Each number is 500 + 50 x the weight over its row's rms, rounded and kept within 0 to 999. Layers, rows and columns count from 0. Numbers have three digits each. The size before them is the row's rms in percent of the matrix's.

# up: layer 4 MLP up, 512x128, rms 0.0726, rows 145-169, columns 0-127
# down: layer 4 MLP down (transposed), 512x128, rms 0.0529, rows 145-168, columns 0-127
up145 010:466526609490525473613515445488556468479520546563486529534523538569478490562524556483452466563573564468503570581604513515529509543570469524498508529542463528501495476541472499491578444458508516462480476567459555423451520460534541466404517438598444546506467606455541573509565544507529434542528512542421515536544512506471525512445480605535476524555539531568474476607559470539472328550600
down145 009:572450489538540491621473559524423481552476495487533460547519472445598537566465434556511467487484483549623546486446462471536542452506551533567524469527436564512493458464463464554519654521518533607493548438501438537568563435539492587542466540424591457528535448571509448462479477495566566507516601515561504464531417488642470502534519532471574447508505459508583488535462551511486526496523
up146 015:540437480511518499492485542443512441601512497489450559559527492481506505524481444482621586501425501505477470416433503565476494461430510462522491460478537478575638614448526542487452475518542446473572496408516537507517502533444474574526512595420506422494532438607473460484541525506480497453529461439575526477531502500486454521513566453443565522514530547447518638383484512464544627453433
down146 010:481480515530509529326506443576527554505544475539590488416425471551435411435532559477454482452511561543421481531495559438454494479546458573458463534411506496469420508557528554503529479503496520426510527565462498471454431533528501445531513435553390573409474477374468521469412513551480493501453418532492491483437522555348504462477483429547407484466499545483479523466468466490508491524457
up147 009:539460556398487509561551565473535401522451530505491473545522431531493430526461517457556562596484543480452610526573492497505473494469482501575483492479499484589515527465445557449547413431520493433539469379403558371479451504517546545490563450557374529507530590492502467484525454522566458446488460560430487516484549460539583545482414471483515519567544520568504475388539462472561550501514
down147 008:450493482565514476570508454569511475476508495488508499482510461452558552552469514586482454360468563571550515471491451409494497515548561484526467559606518652532449442582466484510461576510533516617495509463445525532468469468499582515536376546500553499484483480548430532480482577425514541504482555475609502529525460546475443446490568541561552474473439444542607561601506583537498505512475
up148 013:489501531488427428564501417465487475522535485519389526550487402508430437556477534485453493414519522492457439483443466448456437488533433409385529495531507525465505477440455515470487435417499434455484550581458457451374453455455516443386431401460422460502394492535476456443516555473560503475510544436446518431570526512494583496495439475444535490536560473481416447514521500456472408493465
down148 009:529414533471519536398503524492432517477516423457518513491481550501482493495495478527427481470455508463548578406424399512516500378507508546550452472463389424506445421485481462512487614540489578477439548475490497512517483438565448533573496476444508469574633468440472440465493448498471429510426502522517364468419409440492422473431523490562509520472467510481549464488402552444458536490452
up149 170:501446540494496469518518501446481518550455482475503493582562506495455403572539507516457542476545596539577534471452510470558411430489452535575517410563452549556574619497497531483477472388527456463482574511526523439445416565538541454423514489367490528457523456404424431442596550550502483540451500520481502480485421505500555410455534559559506462511526533446530591582524585496493488466546
down149 190:559535378480520494498480479523541510414487462539531495427458510472496588532463464479460520531510442413405509488583450505458542551409580467477535568487491473468405487460482510550468515572491527549557486463530408558577576448512448523522422535595533486559510515571466552463458415386476512458589601487550497530516523519438472594532486491446558563528464396572486434487494404576499495506531
up150 133:565544550485468409541523512481438569516480471506459498568536493488496404454396584502425586483471511471502461440523522487577424479574522484489552498608500568502598452449527468469502477543523438560460535541464576582414379558540516478487441379495535444532520510476423481473467589499602532476501424474505500496561547520517526502498495544472504426544617523494560533599586490542522508517436
down150 149:460483489502535603469463534506578476500463498469598485426483515573479594474576389547524366466498554523538475590474480573392489527450549458516466520482450434514489540539494479539555543489454484497508491462529496417556651514451432481543498654426451579497457479512543488509546396510467494505495497540520492564478394540409476453504528544521516455553451427529455522452492537482524519537566
up151 202:533490464510492340487497493529574493514468458445507484549461522431456447487476561565472537515425507509474535613430517541442491433546512500446544486454515470413503482589542414437582524483542459522508529607474543438469526505471484485542462484538444532568459532477479412417480518446635562603444492532514506453515459508517457475472542496474621357542428580533540543498552571507470526496517
down151 189:546565485458531580432485434424474535499476555499527474467512487494505576575473387492455432549540572438469362484518460466507532519459564495557518532555505534483508492565595473532485509523477483482524519511443467596554569512450320522492571513581495404502544415577517531509567459528484560476488445464534500497543525518427495500557407551472426439499515424455471469506477553443605577477478
up152 068:431525501480436471555512456545454520453461536603524500481482527479529455453518481499365435397486590546529546480545463438483474501568458589469526505517461500500447508592490527508521516472462485539467553607473468441547562481534483423472415507592470564543418481418490505476482544475511574528452480557467505505486525482535483428494399511641499447481447402536551416628476516517464416456572
down152 035:574533448550511446528526535518475488481526440356437466551543522506436566513454527532550605593548465451481477521458552524497465432403528437533479472509473429493617523406502484476503494497541531527461465374560460517425457527555529537540578508447535478494520475618486499532594487445508430528511511430502505472489458496557493582456545531351578521576513562514423549456558486454520538513490
up153 019:506489549437408446572511525506431499475420485564474476525510428494474380506496519489498502457453688516538522443523432439483436459486434468554501463495483458554490514499493546497519443393447445472481589535450464400465446491503482478473463458488456507499447509481457418429485486452641476499438495540495538376504514432523567512514436431597528473505505453541528501416470541414561517463435
down153 011:453506454547507583455585510518458521575488492498586503459510585509498606521451498500513502430483527456540512409473466510528499474573513519485461649558494570456509484536453573492476549525516478546422488418501584521438464498548567458504496529396541542559575464465428568556583597425408573465476525494497480573569503543502480427418497498469511477513542517610469500618584426515490492503516
up154 010:472526452550494528500547418454550506556523594432483560497528563530484492459571473503533551385440468567505488418413543553483501551521481411451475535494495512485521619449459519599540484545623452515575479545515445471510628554431519474468460576539418537485458460546482524492513548543465596495529494519572604490550465575510482470473553443551578425500573513477474606467479467467476559477531
down154 009:472413581513548459431426522536433540493567417585514437522433479564520457513422495447518494566518532410449518584478594506455517389437450524530393497486427418546468389484462486529491456443457508399448463549508453481508409469541422504549546453461462431425499512504467462430470476552421464510456460539479443464434507523449500500465519460470440604523477544484468555520506443461517546475419
up155 016:488444631450493518592532548486416494488532423503500456579564485475523387517480499514527538536494665523614525495519497456476452457479421574580518485492476445557534513461531523435535470424461427483468553464469515441472388538560503505461556583425512536491495507435459424430517543505533403521425505547535472418480519483541519483460467549602486467543515555513539570472481608489543491497458
down155 010:494567429498492512548535441504526541616428585495539493449523543503477543522481516546490467381499476474508579403512415490555518519524461487475458603564504542475515538536484574506481462540546535554468500409557569461519617512453629455546412446487535535524461495479482579549503601465469583479499486506523524584549496572546539437468495441448535451471571469552481498629540427479527463444575
up156 011:569445463504438462560518534487458541525455468517465520548528493519481415560470482527600545515483604505507531437481456497524398451450524459510525454518539491544568545450534516496434479491473390437454603431493553485470438568469489563495520509436476438519508516548438398472574536473568548438456537497543541421519543476561553571581503402498544522500558592501523608420482559470576569513380
down156 009:518457561503487552257575470567587548526516485517504510434433559501459469428554555517494520442504584463440477442515484483484493492561496514493481620500523455468454507493531556464544455503499498470534501511538523445475445496605599437517499435488465589550532472387413546455455531535452428487480440490499492590490552530383504450460462452561492489546523503565477500562531479459465491495536
up157 137:547439554507409505514605555522473449536482504561459508579469560461513423480437510544458512472509572487558489425609454498464512428510464521522591361545415482540420501506481523497529438537468405398503584521461476503464496497505483430503490524489488539547417467441427507465554579452542512524476499473497496376553584482505519519546433529571562523552535425570580481434455588534531562538491
down157 142:421548471545588569524509469450514547413477494421532448469520501493446569454614518540555499472529489540444504543427525479549436468554410510510473672511573504406616490471566466460492476444513558529556479478508533452470493443468483560506483512509509457512549465585553468494494480569521442439504479518486488519414420513574496432433634424477496546461549519434432505557565432507521433521487
up158 009:507494600570555576586520499524509464507540518578546555503480534498577557552527567550449480544528495491535507582576560556565561552538530596560542469497492516559529495579561468464555582548458537511573401514486511517533555513564533548521532558474536521523548528488514610571532518541450416565568524499495442598563503519505470514463532590538512571597498614455539551541583522562499443496584
down158 007:570549508480503492616468524489463549523468498464546511576593439442534454517545497551546498552546471618574609539563506503469555441445502503566552437514508589429556543462479552501545558540509507520553561485533446497564602448472483572514450533511530531486514507584635503487439488473579519563528516522452511414478454568611618539567484532466477472453513438464551571494439544545552519480527
up159 012:557538437500485527528577526538586502545497565490500567536501524544512496495550494485580592466494542594509605414523548543502536580519519396540472502519489503542560634537481558549565484520554456515563485536498474491507619572458546584514474509529427533549517538548518508499534515503582596519471511591555606515500494565546535533524561421532550495591593493548561563416549469473501592463516
down159 009:525414621538491562437483473502352530500549409582534457518389499551521448520431521491505477523511547440505520532464488510481481362498520506553405523535508515518425393451421499530509559427526526486462552558451496456457370414605474495483520512539477424460510464513391499404538488515460482541507471483512469512537579513422494502435500505511474549477377521521509516518503500471483505542420
up160 012:489527547510495498557629459501525491492587462429440504550607636486555445584482503531546587533554457539499509489505550515472515525587447515544534484596491545496500533493531507425510490504434422489457461474518544561466449564555613502468501590502504579491507537432455531470553593567457553503476551395571481558532506539553475515503516573497495471551584557556535541590550538612473475500563
down160 009:532462479534601376542473495466453553502470528510450469514459405550488442462487525476524432451533502447491515551489499531564401456368469430528498403467403416529412479476555459553505477437496576523515488488504414449515557423517533495540435482582465400434434414564462471466507471557538418548539454552508461474444447537527450447497495509445542533477463454473542499437471505360506486480445
up161 196:474404579527457495509570479564438497528450460536512520512469507441481490465457446585449576514514503525507478445491536476472501457468460537447581426523443540450519473498530572476544461467417489505603527549463434483466539508440503410551428597467474466525441475494470419463529558503539578498457500492619552417451461527565571430498590650546590445501517499485513540510622572492546428468482
down161 208:509554452484529473414560514477487436485515538480487422501520484532533856491524477541578484518532534557445503499446473508594433514484470426548424553504515505481498514521455448489543469539532512456448453424507490530463494472446446495484521447515496522462505481510526516524541512503506416528506487546533588606503484502477467505475467437486475506500500496500455453518414423493575506498530
up162 012:495505517502517526532559582544505564544542471460527497555534567497519488539553535526605540526530589540546606501530544530522531505584501532530472562574512510477544534482535491555524507545542514572507557532525553568523418585611585531607521543627540566507456541488527467462515557503536570565465548600579536504511501579554535484533580547544539498533532489565588456617495556561521509594563
down162 008:551557446555516532607561403476550509532503558535472495476464522510508545554526393523491508487513504456473459487564423470591389632566556487512510589507581481605515522487542477532504481433513524564504516469607606542561588514467565476430521504508472519542533541457450518592536605491551517513535512513564568586549471531589464550513545520592515496508554530553504545481586454471517462513459
up163 012:535488562440433480615550560526479537460450482551514482556543480524483395538516534491537543545527630473523642511542464442533469496513488490600496502523501483560503499511510543526541437424473469486499581493448528447479452540556548526515526468491487535518458583498460422454519486475639491508477528609524542411538547459567605553555449457584544530548528515621559488413519532475594500541483
down163 009:487512473564553562491609501523486475568451551563542515504513547463548576506466507536561493374473571517531534417495430465531473553611533493543503635599516597475490489539472570510497536488508502546475497459515642506490496478520591456490432523430563532525528505510401572544502635487484577469492515480545496600557503535503515432465494484528502417519520505613520543594558485510483524511533
up164 008:536509543551582493491554483616534551527507520480484570563490518520532497592521491493555578570566593514531506487541567572576485526472538525601504422530532556533531543514564447445484524506487446469468566569500574477473602474518523525430572487507477506525568529502500555499560566536549495491517575512525541511545499506467533569480598572539505534609570630440490641535483631528501499552486
down164 007:547459534454486472526483524482433542466478486512546396458491500530491401387536534564443416580519434445441573530450481532482515460482533552461591421506473442489523468466477487535544528537607537501517517524418405498546491499482468542545452521489539464654505442495469438448462348537463483502518519433486508482493505538594504475530411575421444485439468432544474399569453475527484487430545
up165 009:532527459550509502567467501475547487548552564550448571529471415558490534529536561491515454403486475552471520474478488532464569551534512402419528585529544544462610553523423578563540446507624508491636499566498429515462573493434524507520406510537422470571442475585541493497487526478544568499555500520487572496601513555545586489523537468433579519500523419445426509491559442477514536465535
down165 008:526408624486475579433501512540482496493603397458571555502448557553510495574471533489437551581494553560537566468456488548501532390502520531521428547422483504572461485515459496534460559518482533472495602554478499500482459492579458537549604469494493500402627537505523467502493466484537443550401532535542454442493524487421488541472563473569466569529464560432549473472450532487519552555389
up166 156:485461558543411488423522558500533454522438413460492480521493490448479403552498471484466521484503540517544460502461488447563413499539416579545575426541415546492585641467488486506494454445457439497507560535441528462476460526511543457424485501401459564500514545428441432422589512561557508516443517534544454470552470532576583405507546550599518543540552454509499587511527544465558507419447
down166 149:537482396516573509455467434498497471504539508582559453402486529527425561442415511487466407534519442507443480534487413509520535554450504527457460600527503552526462512530530546494453585547520610515453485469480459517549485491560451510536445444532521444549565518589514616506473451459404565472592441505504459654511538453483513538477461502397531509421416462528490433545515441571493506558507
up167 169:490467579462481448505540471525446460515437413469452453605530541449508439663496548536470431486482532531582480426493486538521364465525460532520485457536418510552556566490522498536565433463448472506518529505455529500434390510500540409502447480376568520451497480473467454449531559516551484544483548464473501486601512540593503530460520562530530410496468516465545607504483556545591483474424
down167 158:550545442524511436506450471499574499399470515504614418406485465535611597516580464452527542483570496456454549508459488555448497461517570487397497558472551492488490488486494545518481488600526539598462557548475450475484528500495488497543472436616483527492572503511545501493463443449456525445439531596512486618432503587587439503506413449389526493472460505529503424498486433430474526453541
up168 016:510498486471485467546520559457527479553403544486445488559506409499480435519506472465646552499465497478478620496504496508475499475518474436477485517517497539548558615418424581517537417404628464461585522430433547462453497542480537503499503500588405506495497528530520440470497498535571513456502465573520573456543505504560577512515445406476566524553566438561503522371521454448559569495485
down168 011:444481526511520500478472453598461482463572414556591550449452517522566514522462547516451500371457610548545467485524477368470480536526560517543423551554499543530435421614515510499496566504431528526457480514479516492501415477494529480524464527437482558443533485475399530492509588448417525491433508512561474512471447531381403467474614551559470461488486511487557565600503560535493516545494
up169 008:482492510434530477538618501492543429475552465452463459550595572518518434522513402474604614583527530542526547483493502500451536514506455447590471473600482505501482567507497530410512423471451393471449425485476555444411443552540528523435530526515480593459532593428495519462584556580508491476430534454565553509491467443490523508465540553518426453551598528561497585536508521555490496490530